{
  "n_layer": 9,
  "d_model": 128,
  "n_head": 4,
  "n_kv_head": 4,
  "head_dim": 32,
  "d_mlp": 512,
  "vocab_size": 525,
  "activation": "tanh_gelu",
  "norm": "layernorm",
  "norm_place": "pre",
  "norm_eps": 1e-06,
  "positions": "learned",
  "qk_norm": false,
  "attn_scale": 0.177,
  "bias": "all",
  "tie_embeddings": true,
  "parallel_block": false,
  "init": "uniform",
  "init_std_qkv": 0.0442,
  "init_std_o": 0.0,
  "init_std_up": 0.0442,
  "init_std_down": 0.0,
  "optimizer": "soap_variant",
  "lr": 0.00727,
  "lr_mult_qkv": 0.4,
  "beta1": 0.95,
  "beta2": 0.95,
  "lr_head": 0.009,
  "grad_clip": 1.0,
  "warmup_steps": 200,
  "schedule": "wsd",
  "decay_fraction": 0.83,
  "decay_shape": "linear",
  "final_lr_fraction": 0.0,
  "batch_tokens": 32768,
  "seq_len": 256,
  "doc_mask": true,
  "z_loss": 0.0001,
  "train_tokens": 99190000,
  "steps": 3028,
  "dataset": "wikipedia_en"
}
Each number is 128 + 32 x the weight over its row's rms, rounded and kept within 0 to 255. Layers, rows and columns count from 0. Numbers have three digits each. The size before them is the row's rms in percent of the matrix's.

# q: layer 5 attention query, 128x128, rms 0.0777, rows 45-65, columns 0-127
# k: layer 5 attention key, 128x128, rms 0.082, rows 45-64, columns 0-127
# v: layer 5 attention value, 128x128, rms 0.0865, rows 32-63, columns 0-127
# o: layer 5 attention output (transposed), 128x128, rms 0.186, rows 32-63, columns 0-127
q45 077:153147115191171139137124077128150177168126105100085107112143177110095158142122130164119093085158180127160119117141103113188182157121090156137161135150104133126060141075179192133129191115135153118156167138105120188115145091145130086104099146132191123185169138146169200105170149071104143115151176130136091139181086088098162162136119128131123120155210126129090122158121143127126094158197
k45 082:134140153172093178079149118076098141102146131113096088098098164208144126167135139092132171182147124114107179115076139149163174120107114152099141127180129134164109127123153160137161097037127173147119143193093136155069100129135166131141098115158139185140160145114045134163109086114053096142140158087136097135126077136136156172120139087098121182175116101120142164168183083124133093153131
q46 086:103160138074156088166142137102086192089154143129140114145111103126141081079180074113077113083090078081111161130186101127138156147148176093120129191102111153119173083112169114160127080095133111112154131128093141096123184104095106150131130165193066100134133138084184048084069138111116106103135171134147143092134111073110136102124132142100112136143173143072129110185163092090123115167150
k46 080:057196126085090097127068192103163148157138111128115154158133092139136122194165116169142133109109114129141104149191131072124131180103100115093079094112139125177107124147090139142110119115137124086118159151075176147127085147134102108161160172116128082173173153188142182110090145156107163156080089123115086076137153120144112139147143087072134148123159058154143067169083118112133150180087
q47 079:161099083103079122167141147116146120113124170141119098171151141137101160147099162120147196119144099130216150146132093129124120139183132106155197147105191067162133171113161157072090079164078116094118115125143117095151165129114108127178168163115117145130210156095127153124126109162162135183105120136151102098114060129173132120173148083085164130162072158146161195113148126171079118086113
k47 080:110096144133134128095182104118135118085140145125089120170147169064122139091122088141128134172136123148240082148090151108125126176152140189122152101079140111065137152137141107077130138065173150111107111113162108089135118153130103206096212154185127106132127147103146083130105136122080080151105130119134124129139102173123175126156069109105156173139138178180128097176102166141132123120050
q48 084:138136138105149172122097062161099118143155172139093128142080096135186179160119137133130108153140120115124174107077147142109155124117113121143118065131095154116158136184162231129204152163116140108139118100107127072091093111102117137156130157128106139155085146103102112062089183143142165079060103106145067136118087154124152104112194153086125138111175151123150145154080051115079128180137
k48 080:074149139122140172129151113080152143120081115109146096139135090221099118031167137116125125118080152154126117131101117120149158119137134147131102037121182136106108150215073169143153148166100100108118125140128168133146101115114103055109169086099104127143131105150124131095136148088083104124104146089139133113127125114109097141138217114104110099094094172138129120077133085133078167214083
q49 085:131140107109123172179139096084165109129128051141085080135120180131120228120135125147122172129075116123120122123055150108109116144099116137149082109133148129158098106116185179085135118080131168204131121134147166119145110176107125132139149112133180173096104128144137176131129164099132061148177193178159140150099156027120125166118125126139167138136132092112179146100144133171126086071129
k49 078:102116072142118157106141113083071101074119137142097126126061114120144105121168129178097182102138126144096130135118117101091122118179115139141130110205110136090161101133066084122143170125159146165157177138124112153166136175150147127087127110193161137147090120154113083132106174127118078185081108134088116140110093155218137078132163151139097078102132139111197070130094095140181131057090
q50 079:136144140164109130164089093157087130156102128141087153120126124199135150106108139126150141101132074105160121037123141080090072095086124132136090135115112110119172106104125148162103162074173096066122061127162119120116190115132117050125104128161183116107164129152095101128169171053148120120169113198150080126169169153109167127110137174126069101174098080152131122165165114144146156122165
k50 078:113154097134124095126100126133105139085112152154106117140113130158147084105106098086095157105140114139168137147090074106108126097133138159126155092189104206202200161068112138150107041141106139111100125144059138099150145123136127233120150127140144060132157168138120105125137169116126161109106115091131158121114073127082139157180192194105085170114126185101119159118127167148146150110084
q51 087:133083179138198165082132073185144171144115168142125095150115168064152151128180100137105127090124097103135139122150112102122101141211133117126107152117085104150127148142160165161130178175141097157109112101077166134111157118146167080146131067116105155154156178075156122181140119102121150103110071119099093228095192112118124139144108126101114160130164112184079124130097104105142078157164
k51 087:195156165118141133134098135150152157079122151158133075103120048147129208136111208127132147083128126179142092128096128165144181130190189156121106067118125132162075152124138125126126070120056123060121101122114164155123134115137095124183140101106159143195167159097091142175146132137153105092138147142156131096116116125068126108111148163091155093151119103143175100150165148149104112200164
q52 075:189106122200071115116144122139093156115132186164129101134113142163163167155123157148150093126104082090055104114138154119120113138147159161088116125104075161120106145077101133096127194187108125117156122127180086108150129057104126128128150067074186149147114157111171086201171128129153172195053120132076126111117132105144130103150131189169140161140169146166119071129112138152137140147125
k52 079:184101183113108131103157024188172108126145135106132088077143089143159073120104135158148096071102122084132118166118188105114142119146170131087165116140130146099116111062105171147111077218121150146112117084111121139129141108118118067179125090085152139081143139121138112138139117105133111091137150094144138158110067099117213128107148102154156166089096079133096165118177166110125139123175
q53 083:169146051112140156121132167153131099133167129068090165103102124162141091128116126091105099118174067119069154121152136128145189104218146146094115104116134139108108151116127153154072150160068154144094097167145092135142149100089117127148100126164112138164177210081153131174118143125143045154114141052136152098063136108139116121115105106109150119103135129134094031124135117115174160144161
k53 083:113115098094156144084196083140107053120129110105161079134110114126075145132105121144114125115154115151089099165120127126130205120097106086067090140069091061195090150059094156126157135110063142120058162097127134094164126140135083093167119152138139138125139138128167123153139151132090106147124167127135131138158108076148163166128085049164120150129087083156156189132157156103119129139197
q54 089:120130140070132141107095126142103138122076147101157074100088086146151172166190108158122182105127113070133152104099133121150140120119165168124111135171081090116110123116162069157122135194150159161163037069151108142146081116117159131159073096065103108099106070117168140116165099101111152156118141161102116144147119140104204152070127150088122095096149119116100154144121101075089176199108
k54 090:105130139130069176157077102141134105098105107127170126093096118096111068144121104169180130080155164151139106179144090171114165130107180136128054127159177152150079149114169126161147096128068142165130061164112152101109135148159185062125124096134183160133128123110156134051236130140095126118134145111110170141093167154114164073129119078142132126107137108154107143127139094098143154187107
q55 082:142133141097190140150125135161150146151091146122130141083144137174147161149146141151151123168113113109170201102151165157150084138082086124139113093086134039178152089131084128156131108166111126140052158110183100173123149149112089138085120111112124074149098117067134111116119119190104085159154125081084196106097105146154105091105078095138098186087171132199128160069151160105113126122107
k55 075:151118136092125065147152131129164111128114128153138150128155140125129127123148176093158065124090098200101137139112126141136106130053153119120087117055105092159121087136125080077140138125140105103088145108174071089177193086103157139151063178095202147126223127118069058146133120142139115135140157073129109076121141128144105076138155117102119138089155145147108052148117154159132115134167
q56 083:134201115114118128106129082105149163105127128164109174153117149091161071111095211123125183144152097191124127152136123144148151157085071123057131083137194150111162169150174105116124202085100097113168139135145134103132150142141156057110133085114093042157115149118154145130100122141143125186185080116137144170116172150111122159125090093121140121112166065121087173154138145178130166119129
k56 070:139090150147134172109200125155087150143156163180107105105102086141113161127157135156131153186170103096101121136128122151134165106143124161145118114137083165134056116129152217097158130126118110173116139125115127080127165178084069142127072164148169085110175092154091112129071144101156120120138086182114130153102168122095116162104132097112164189168185138136128079042101164158149152069100
q57 092:106131047174137105121116116166140105104167080104122126103133125147137129120113084112156113140091106113132204130167100126112094159183093153113113163134180155134121126117124119133099137173090140143160060178156107037084166055180119149132187081159103153136129100077126090123172149116147152100097113104115103055099152126154124083101158144170218150135119130142113147183177068141120112125135
k57 083:152155118069158076131156135087138132148129083103160081154190107140087162123104140138110127149135089160139147157181064063109098120164116185092162109188159103120175116115061131135173115181149142132139082142202142179159106163164156182104103146130139154144098155158122072126179114140145144115098148144124141070132101088101181137142081130098114214100113112083171114103123156139107130110078
q58 079:149162127152163230161120105108097134113130101111116139151086108099135112061126128130110060151142137121163112185081115093088165140076165153118141110124155157149093120117163176125166159121174114151127128201114088133177141140100178083154172193109098118118113183069108091070199192132139124133130167179132152125093133081166111111139085143103152154107135120106094163160105105083159118086135
k58 084:128137084118088201095177130158111121142091102149200099103097089201133143146133091128149107120149151114167122125125113117124124114142101070097170099143118092170066094161139102114119145139126084130105132130121085179116195173159101072160150150147092099150134103156116122127076175108142037090105087105130124102094125191115119140083135125149094208141171159112158111168114038111119130160109
q59 080:187084131137122118184154141095183131109160091116113105060094082095164165096150163147121169099106121135137112117116104115116117183156072119185093124184157096188147171143109162130146108126134140091068115130154111093179081110158067154135162194099078100151120097111103098092100067137157106156133114210107142153128126162144067111060167113143120146144066136136154116121152165123145167146153
k59 077:121139134132100135092132151127185137079131050080128131116130091074131143138132132117155121112106184153144167185126112084172098088089142115139127154086121123054128093161094142144152131164065160125126094163183114103093125133118095144134142170101065138244172162112140151139096111124128141092093178087096061160104183105147107073143141148115193145149144182128131097176107133120151135092151
q60 092:115084128110108125138103122104109153080121126128094152096100037084129115126134094115111142150141184170110163150156127146159147167112125195104175167083114117077135131078088047163159100185102133177113127133095176072119142099162106119106168110179091064134081162138147220115087093124176146153106085096115120120129137141102145147142119176116140101093160080115162191167132088104116156145129
k60 091:151119122099142072110132176129122168162100181114112146137168130124136178167138107099141121090149182124109145146193105150103145101097138165096104160087198102140137172144066080151166152132095160114103113135119139147138152165174078099163067082077103078102113142104120114090096127139179147095141119133139125102145177097103105113091155112158177096059189170088117050100117165146152156200152
q61 077:120096199098170128153197093150165083189126156166097150099124116132098193121143135065116146110169097086137134152090088119151132158130128170135075125119133077114085131133108106060125174094105106113089108188156125104089163133094118143093149174171119130140127160120098150128163084060078158113145160148169117107208132087141118115096137170150091089112106190092111129151150135165190101108099
k61 073:150166094227123099179150063156147114103128128125159144109106120206140115130136152146136157111134106138197087143094157161155133098099102092105140152160143095154108114086136127121146142148078146088131120182159120195167170109207108143094142141161121097162184110098140139185088075136064144132115165108132179152160111155187161123104132076112193094117160155117199138135098122150139138136126
q62 092:085130111101160155122094120131177109158162119098102142147129078156156143114151129076102094091146127086148098139150111128146166095100172150119138127091154091140047166148121097162089138131124149245140143098179128145121127134074111061193115107091106151167124185150148185106127115079111162120087102081071167123168081090077097118128144160109114192133107192105142105096096144149129122140164
k62 088:126102067087120121088176147116145052162109105163117115118101184129174125159130154134161095152123138140181115131192079195129124105124155093148086155073148086114090138140098136137152129134110140144176179097155064170156133135143114128173081131092164155064159117108124143051129158066155145134148134121199116105124101152127087141130083111123141114084120154150155151153061101126098064166068
q63 078:135168112175111152115169102078158131116175177130101152110059098121129091101145176081097052139138137154126158169152150135160088136167093082120120124130063113187135122098126110116139139167123230096160115143162084109099110112083092199117100047125129143081108098128109103128062142079135129166074102138084076103135130110103193084121106121116173142117125098125123128167143156134137147111106
k63 077:220109153115157120162101140145124157120111114098140181106099168154135187144148090127103087183139140156056149164117093097156067120099138109138174117133103149070136146095095140105185119126129213172076154112118109130172136120094147106156123165149073168117148156159130135044113149146154097156139122165064146155137132074113140141092109088096211091148159111104122120073088149118105121139110
v32 082:133146179024131116166070115129155106078125098102092086118106126152133117136141118163189136105158151159175122120127141104149090134096145130096177133170102154153119151138183117113156147117146098115123167115071167070092101129109194208124136126080102119117097110142139140130103156183190130141094066114079111127086127132185073140195130085074127119142170161138154101141131119127126144055171
o32 085:121096135171143151147124187097127063172136131160121160149098151065092165114177072090094077112142124064067134046130120137180198116131144146184101124065143122125102110135080128176149141089106135111139124136135104121112105107092148087159137126132137177066110161164145150126122122061088176147166136091143158147127107079100131131111116190112188116117169121058146138089121156157148093149108
v33 074:055163136109208114090149123153105168161097171187132130124133106151121057170124079083138141158117121142104128174112095160140103106120113168096100095048127183051106142142086110081067106182128129087114113139117166122134146189104124124133128135102162135160106125168093127171167131082125139088149107152163116124080135098188188157126105085104089163155131136096182137162106165136107104169135
o33 077:191165140145074124102126050126097133105134131114070126158154140092070191111047179122125174132102105096141096107113178102154080102146145143171134145125174141096092103098188167122088124152079140119123123134126106120143137119143134165063110090103088112125160129067142127159158127132125159152156160162118137159125153118107088162160086202141131103063075133144083035137160100124148167132117
v34 083:086148101164153144167107125184113104130087145098106091164139142149144141099079149118108106091187151129185140203161146097100137131168115077114115061091120085155171063190124155154099106139140133129103131135166124149102174113135168040121142161141144135134101080145106148183102139151151107194144123153117169123135116062092090108138152154133057150124132118098116135138094094224081110148103
o34 086:143100144083100120080158124120110135121125105132183158120169156147124088152144154095122178158166054131094061205126119107101103109144097148096101137165122093131115155050111086190176149173113090173061141150164103106062068150123068127116115119123069119134165110072147201126132061101087127106146100124154130121076163132162153118102133111102123136089152136174141124158148144112142114081135
v35 087:096093149112127067160087105124118106144109125134190156097122162094078136117101178164097178072124103114087141138100151137148152078137133178106112141098146105164057118067172081131102117144100127168150123144128169072120112125117114140149078116174122205086120139170073100135157100115142094144048075159116169137175132110142057116084126175094146180092134163097116134154176107136117182134147
o35 072:130162070129127207100148084139091118082128148106092122124100089107139096089157105141163078135122153102117088119149102111096161129088081114147132154167153154142126160193127138173104210134162173159091153134119081154143100160134140138142118135078107123084174150107170137139148110132148139147131169188159104079073123056084191132169122127104092144090160106133114137117060073089158131052095
v36 079:126126106151155101132065139112142102119117098095139185143060049156116087104124133153148112181095084123125147093203185115094151061100125157111138123082120111177153054088112155155139124055122137080184188117140116110120166138064097148098118176144142153146123150154117111143133061127125120108114077114116085103098108136177087122127140094161064093114159105124128132085199159111141116127117
o36 076:142064107110106124116181097122121157164106125099088127107123148183118135178115096145171096074128121160096158108121073146133141131123111099145155137159126138126110130107106112178147078131140161068118138143060196103115048143166087089188110120173096135163104125100164112117087143130098095180174193116127158163174128174132132109184129113117148110130095177081099063217124141075162122152141
v37 088:108105119132162125152206165155140118169066185117117136136143145151136102090066113131100099155139101109105130149122135111116136146165134190124165135124129087185126188133113135112077126139124108109058122128196136132115041085138085121099112111062145142118123121121143090191070127173137150191130110174090086104167158174083123134123103130106109123156085092094106182194072106138129097186107
o37 084:184171168105124146121152030184181109193116152078127113109127098115149080111107103108127123123104134085131048170106167107086136123111099084053081100100146107123152104166109165142164173201138129139101107059154080132115098144099148121130146105219124109145128152113091149119149134190120152070117123139131140135137117153155117117130079086113119180123134154180112103117099144129163177145107
v38 083:118199134126131136122156155099114188126167113105159114186157118130143166135115200168089102169115101167132148097136133090116108176110154136100180081168179114118125156114075148192074103152165114186138080194124150143124150105153168072167120136127078114110102059091129093183083190068112133117110061097101137130128138106147150140144096139121116174110112094117186127129147111095182137160127
o38 081:125175131138172100117082112151202128120116131072154157072100174194039100133088068082171157134137143109127092137113097104145126145142154132066099152128122109173082111090177098131149156110131072110107115108135161147182129107151169131161112087119167129082142131161199134150155132158119074125137136128117115119042178178103124113136082123093131147161132118120099063077117084110118109173105
v39 090:141046189086102115122131126130151097185156152069105060141138066137096168126119155116164129107147121100170148176149092133126202182125101112137203138087126118141183115195132121127123177153079125087182168099099145125081139156129077142152093107121174143131100167191116088158136111088104126114173146086141125131124137135127175128099152145096140157134067082143089169126164094101157113110160
o39 089:104128177136176172118136145095095114172151129163117156140117103068141084105121166092147137163149096107129152056128152175080147029161096121115096097139114129105107054114156149078139054095181172106116129170108137117155020152097128116121148137047139175158138106149106144132141121135165184163125123125147113111134113161129168136129108093174162108170109152106097148151130159153174138088151
v40 097:116200089098121140141129135148121139140176186152088096155120133061104125117090087091163124162142105138108172100134096142121165146099073166115162092151081116136156148133133119092113188102159102149161064126157165083116175085110142151098178120129116184159097105155169160107124139091116128178147127165194090154077103139129127112094112131060105197089133120174089141136030141150154088146138
o40 094:095073190114165104097133140135107112110119117194125119130069158167120101116136099170091120142152038106128107081120214118124093132115108129163132128151162169056138071142126112157127123130098162125089093101104120186113109118182134178115108110110127101063081141084123116125162104189071167134116154163116126119108149118147125177140150219164130157100131145091201132124108094161094152110092
v41 085:161144098129102089094123077121157120142166113090104157124062103147136098092145142134144073103104153158097192118122122115180191141146123092117188139092156138161110126111105118125173150126140148157104180156130128133105123116131192107073199147139139106133135081105117141093055117165137103067102148160177096124110182098076141157201160105135172115148041083073170111132140175103167105126132
o41 085:131123170124160149155138150108116141170138103076098114099143148122187172155130110140106121173123159164142163134138156136078035145117126100106162147139162144136085161117134102102185101109171088067184163154139141154102085117089074135123116117201188095109102117138084113191102138166131114153115148102090107129137117140075087099149080066142158147162178123192066158093108102139161107201130
v42 087:144090183088179153077128191113117121157154148123151165156121147089145128130142102130090105105150184094129124158122086101079154140181105126113083176160122190121065088156133106166108087095115145125080098161182200056110142107115125118118117083047140133150139126132114179211081111158106141089153144160145135127095085091101119172141166113125086196103129143169130123105149110170137145100118
o42 084:139070166143113130091121159116116106124137135133145077085124131063112106105133122162192191114154152076181111121114132137135159099127151107166118158091141082076082126128128067089121206162097133168101172152163066123132146161106160097142114156123133140148120095089087137102137032126098099185128118156081158184133083116135142110103073151111107098165069113162085169124147112102116147054111
v43 090:136142146135148077177137078134132117100055128143103183160199071106130085132139134117123121114130174121116154128120054160152136100185145092163194163096158168209152128140148089194061106119079137124174107149119115164171125104139115182201137170056153147144140088159176130104110130077091109170112138153153135129110108136126126139112101100121144106147073177089169143139125102132172138145125
o43 086:134150158122074105137121134091086171096194156147123107090081154087147206144136103148115075146154087096113130101131156134115145141097099172071146122114109112142166070101134176083132160141176131077138149085123142176163101153135140143084124038125124164135084152072132065180163175114149128176169115099104101114121094138107170142099119145152108141176099098184051100141153146114173122122162
v44 078:176102149103107180125106117116145174106135111124135136139097204115171110091122150142092118167139094152122178072114123131199151143113187165164144202105167160131127097139152127184078191110149130169120105129099135110203175091129127045111089111138138127196125128125132092087135096057177118080155138122069171147141118117168087087078104127152112116139093141123132071128101123167128142166134
o44 077:079112082142155131102075148131222150109134171107132143174150114145149142159133115149151135105143120075114160102129110119101131137094165163114188138147110132113111200139174114059128108151149130103103093111208165142162104090178104196110110116105146180091088126094180112091148134162098095165117118095168090127132077119098103122139096206126181134152139128162125095128089141089122114061058
v45 085:137098104170089125085134143131090133119166168141077106130166090102077080169102156051158108150131105108136134087135135165126071132122007082168136158146160146084134076111127154105120129117084159097154140101170133110148196147156126155175086146123115117170121153161097150101137145108086129109153094118136108096120155137169157166145154102190134155104207140161069094139184154148128112104172
o45 079:171099151171128107168122125067143137105149114164198108127060103162129138091091137119124167141098105155141154145178148100121187087173185108165117132127125163162134139182179128109093068062136188140116145151073143140126124140121083086123130105087084106171147177092142056142111116112149097116075162123144162173166160121112164195113170163149090085152080117129081105159126086090115143121152
v46 083:156117170130084127063167130129138126086178190083159085155134090045118146156073116148124142080149120124135092171122064090144120124131120138153121175160144150128201162132153150075108072140119119097176129110075110139170143152114082072101050131163110051165136136184141147108123141089126137094122113158127125115105093140108166144142127139178134058158105161133093107200129139143112149144164
o46 089:070154145149103139174150124107211132161166107157136114185130154132133107117108173099125121166104080137103131076146141166071177150078192124140156057083164125211121154156148152057090155118125142162124192142127159146146130150096136177100161150102142141133141099149130115125180172146145080106147096142096091107155117190166120136141124114154138105150118105056112188107131159153079171117171
v47 084:083093182114178114123136127093113118175171107085116113123153094089156150079131099126068179158173154124119141180149094183113198175107114175149167096143150076121109088100096176115176130202147131130116162141089154127096119132129132152102103175158167179158141066087120090114110099151132117146040108127117125142100124139139105166120116106109169086148045172115145136143147063170129114147137
o47 084:135149175113140175209187086142150102160111132101162121116112127094114104114136135078163087107092115115141118096135166151124088106147088077179139118063151087065156159138133160055083120156132111095101178134156087149142069117110063124108139082088140084114100117211091115156116095137156110124114139138118121061124127101145138123097137136061173166161114151158142152122107190089192121135162
v48 084:094134105103080087148153108129119167140051127153152096143132183208185143109113181177173094152134169159174129150137116115121162132140128155125171119127156117101096116094102094162091124109180209113179136134202113134125080084088097091121131140087079151092121068151089106096093156154172101115128102139098063148164091128098060148181147086151086114125123127168109136126140127107115085116138
o48 081:184167102098164130159094110120153164185145118170131142113123172088144124137149071101140168093134117110158109148108089118144139180084096142144096118114121082202105129093149133160173134100135097099081125091100142134142102112173098088123140132180195118129147148103147159185098058177131111200121137123137125098134163095131114091108060025139081170085107116170098130129108137157187127174118
v49 075:139105072131089086080130138074124097134107150130186143119162078097082104108109111097148177141143120132162116113076122114065127055174145173108069120118148148155178118171171186152112107136119098142149135205114104087096122168168115178148085180122108173121164125203109112121100104185158065139161139147119160174137109143151115094127178185133137177102154114125100096154112099078120140108107
o49 084:172124099158115210134155148156097145157160145121124158102091069131142097130126133154143123125149103143082102160143118151107186108143177076167181154132147137173164121114131099174097108123070125153131140132151131153190101207113176103144128084180060147074129107097176104114137117105135182165119132126100173087092145186118168145128118082130039076120177118103173129136112147134106187096155
v50 082:137121144198104063165148161073130115123194117156171171067163123127114181134180134108126129152099126160101083106181134178165144129108170061075093096153120155144092156132079135073090070127100098103137112100142117066145185145107095140175112145150129076122108133124099106096103105175143185142147125061142146135157128159152061092185141131097152113127176145069131128149113107110099109140128
o50 090:186149112193127150095143139136151128135095145096091063179119086118131167143122099144140128108150147128157140124081141118119116092135080106188109112093077130147147199158121139214106161115111129110132117119112170183148121121126147104176172121096053082211179161115167124096125124122216075133097132129092078136151175110109109157140178107127117135105157069121124113095182118121143181162161
v51 085:138098108111092153105107167101095084115115126086073136168106166116107143088123125143109118121162122155071147097094168147201089120102159095117148108156139153106150155086131033168140098117107127145162095078151159132130160159117133169185128154078109118135104123154203111132170163132136118118128127157129080113125145164139109115166161155136194091103152242162137079129066067095178126101128
o51 083:109154169143152117086110164071103083130111178134172095111120079137121127170172068142104095108189145091120126069150128148160199162120160113120082146184112139106144078131192145154124150129114170136106078111080145135211107112098151143104119121164079161105126175067104091111135157079066082154068112061129129139137102120108105115135157171147146118155137088100170137089148120096120085168119
v52 078:177124145151089126135158148093197112151121103091128155114099150120137069109133144133140087076073110110072199117128133134042082168157140109163145122171142153122165102109138180110158089154138115153072136123134025144125135165081089130118103094083147138164141159148070120076059145126165163137139085080146175112156171117128104123166188136086134121106171087146153138122130143117166160117160
o52 078:196067123144112166094127106144180117118097099067086094135113107123155149181128140137108144142216125162133090144119067146159173094086174132083185087080153115129155108120067108113146110115131154134152151119110148122135079138100123072197142137097159107066119138115110128071126101167191090118131149149161143157125098147140089113068106110182160047166132085100095101103165131137138099142129
v53 091:140093141132155081156124146083143103136100093068143139100123115227121132134156152169108122099174142085138085124118143101118134072078182125116185082164121112165098154099109068177157138113175122104146110104048147069077139173132065141150106170159131183142123117122058128142092140141109126116084171109129132138108120116148133071145109160122181145072124139081139105152151196157082094124109
o53 084:118155116083122153123100114140126132144113121136148184175097097067110131117177065145158143110129165189104113132145144170129094107172074076176104199132125141198136125111137154219166142117119131092150139177170137098120082144133171125136158118135096144093097078142095130131151130056155103135101177126105149064087062120098105106116189131068103145120132178116131151165153082091163143168103
v54 088:086143099182082162130134107138156162086081100091160086079148147148117148150141134114203134119117095087125181090081096076198095134136165147097149122126117148151100133135085157149121118142155102169088181125095098097144128125166196107115096158104145093093133096097098117109139159200155225145096166123120087080097126138175091112168097176147085116074148112132165133091145182112118110120104
o54 091:157150118163118155070086144154138112139097132184068143120134121132159164133076141092070155128081189117090095197079173104097101123118144131170155117135110095163145173133091143091173164118098070144184134116114155113071136131120134111164129178175151159043101140146113144158165118077172089109082114090135151130113104124085118122151116147080187160116146175110175104119105105186104087077128
v55 079:135170078105154178099147155149095090167137093120204160107118129138127223137105137177132121120146054104101144113138114129177052124077058157068136143156088128139127137120077096158160137134122146110157121119110093117139078083094158183168112153102151116165119139167179130127174120147170174149111140110132156098162183149113125125119115171156125094120100048093157106145076109146118163104183
o55 077:131145130168149112094132175121094081138069163088069101150121101127121071152125119138173171112088151171108189103137132143115191160133155143115076138109151098141160102138151157112134171168149125085112094131141142113133139111131109146190125123165101159060141218129129165145141183163170124128107100123118137076127130087100148110153106117132098127109213230084143068105149100128143084167075
v56 086:092170100171173144103170138131113115084108098144228096159143165135077178136120132155152098123123111180073092082110142153137122106111163144156181143156131185108139117119128113165170124141124144106137103164138146200144061116122150085123153154090109125116054138123185091140124167098109107117162089107138134123158184153165100097100170154117124144193100142169199096161076106114139087063143
o56 089:157138126117091134074105145123095159128112168159105184126109146159163072135173137120092186109134168084148166094135122120159166194161117193113112095106130149097154098090206161150094147093144076129113099104170154087141160151090160163116094131162203125106130137092184080146134166116116109161123096149077107083114087126130114102164095102172129149084168076088115102144104116075173136198138
v57 080:095088123103152103128170141152104048136171103094139105099093156120101090152105155148103180111111187110140159203131145109170115142103106122139136098084174161161107121085054134134169074125132098102112176127103199141127127076142143135137128107127127077162161163166028167084117149158120129125126163102103095153148116169183125055125125153127090114129140132139166162119122074091158166067155
o57 078:215105135208154130146129087131071139202092130123158141086145102110143163104154129067170174117148127162097139123150073161064169154153098141101103124139152088124139160142158158116113145105048154130144137121144069074069135179123050123151124200103122169120128128112139137140123181167153115126124157073139114170111098085103133168121131046108156101136118090143129120151129147136171136125102
v58 096:117186163126119118094137114146150180163131170088095095154112141058147128143107101093105139149028171117155085163159110126089162163181117191076165057096122137101099118166146146116074191120162127109138117156130079160112123115119122191100165090081165172116086134074133135181057124168127097109152142171133092116131168142125115087129120154139130171119116111106117077095112087129132178140154
o58 096:144116159114105075097125130170117140177106151123127161097124124159094100127106159157156045137127120163129154159128160159117153095118139173159073179118175081119070086126127110130121140166101111184135098137137138187082074120137133069077112104115169066094128161195099088094149146168133187136132137144125173179125137143101167144146035190118148066104121171167136167118137143167123110166119
v59 085:115148113137152106088098118123148138082075155194122112090051130134121139055136161131131171099125120117100124067137119182175154104096140117146139083156097074134152120139144101113103078111135083114125108088148086182162148123127091155141119106115103138166125142190178062115146138097113117131194090093122152130108100140090215138161098130133035134169107145135140093111071183167121093131181
o59 080:145087140133088098127155179100147183130159106121104139189175148104074105188112094130151101174165115181153140124154105137180134172174139151097083173162148212094164133117186159105101163154178122126143114129137168125123119099110145153168164121169157104139132131103197109112129184109078146129118123140144070100161113171145116145137101144191155158073139118106149097156164139131118145034072
v60 081:089173153078130125111099111149080112127110115196111120102161121172091162101115128140130145150101068089084116141122123121152053087120166149127144115136138140158151124112117128108150156088102120137100156154085105085135215221132159078147110135182141098150164177070131128112146102109100154157170112128167136094125153125201142131151137100179117132155117081089074084031095136133111156098080
o60 081:077133074203143150098119185167143118085128109140122117104134128189126130095105171129134115141096159146156156110188121119150157168141141151108094143130128134092092158131100175125162136097090145143184142145102103148111114131163137154109119108109066125115140152099145128094161151078152168115115168062161167105185057126070083163155132181144192048105161188078152090170139143116088097182142
v61 087:113099072062167131104155167137127156111178182142090166224100145158118076126150124166125094120171152151083161109104107101188187114123126129175126122092113182120112080136108088123117087077107146114142125060147074184135125140169123092137136151153105150129156123108137115171126148145091083149114107137064122060107121102135118130131165132158188180117051190128140124155127098179129130162138
o61 085:150115127072132100096132123110136129141157166113175090096113087123104101089149115148105111118167109090155055124207128160072123181085132098094110170186150129077139102147185113107120133155097143087109060199134173179167150130110125152093130112149191134115161063112100118140098116058111114145124142149139112108193159109196097100168112137098144146128115093127046115156143120079124125157102
v62 084:156159127115102102108158121149098191136128143080100086098128098117091106116091069125106145113137118104161156132116124182139120147126139097116077141067147132146159056128084152087051126180150119185100111153143083150108065128147108123113091132083172088134089129156171076148087123141134165127170092181206151183137086162173119197140102137180086155150142080128149130088133167082133108112158
o62 087:116050153132104161096122097172167156145076127157092157115119156152142098157091184063143129183117096126078163139150129069060147128155153137132146141150127156081121118170174171132095129160108156103125138106105121202088151112101120120101143108203155116174109177126103204160109138119131142102071148092092141096101167164107145110138114163175145078115068128135157144091139164148061158097160
v63 089:177172089143124147157123134137131174102162105082107065116113119152115156148169147152087122117104152150086144102187095088093117125159149116128087123117125129107104178125148048128144075088162147095095131137100126097144151117176081184181183112096125094147138066148144149160168181130145105127199143121172068121116134101133101148082127127084017146170092143146122096153172100149126132095176
o63 081:123174130181128059171133136108107134126118120116112126124130134086152175147076173113190141122132132136116161078130129199192155079135084127088118150140154173111125107108148134136068208098084078115123140151105170201106158173111149078149110116080162195138122107063105080106127095085053168095104087109108107154099139122085118105145131122139167173115137162138129112099157140164146170168140
q64 092:135135148118150192098133130157157124078151143151097168152175076105144077174131148133147121112079141118195145102143103110117102178133165129132102143100148127137152133137104173106076171137192176123088128152094102127080082199134106145137187133118184188118135073142173197129100155090139192083130100148126135128171084161134063081163135160127182103108133172164145131159136196133120159144115
k64 085:069148149089154184088189161168180069112136165142125172131139106183118125100180142113098110177057117118153119035178137173115132131131124108115146124122135107157103125129134102090088100131146162159132099133146148137079140166134125121133142148105089182134129174084091151186099134107142167146192097168176098114156073125111174107165162202159159135150152146143083118161057135142095109134104
q65 081:118136132126118170058105068086130124066144179146132123060140152171114141109147109113106136076175123101147122090166194114119097130093115154176136130124118159129128152114175051135118140144116146153110096125166080187198147106078158102125104124172154092080117115127146114128130130152099106124071148178128167148135134083120120085179141130142123236083134112109149120136160098130083081211112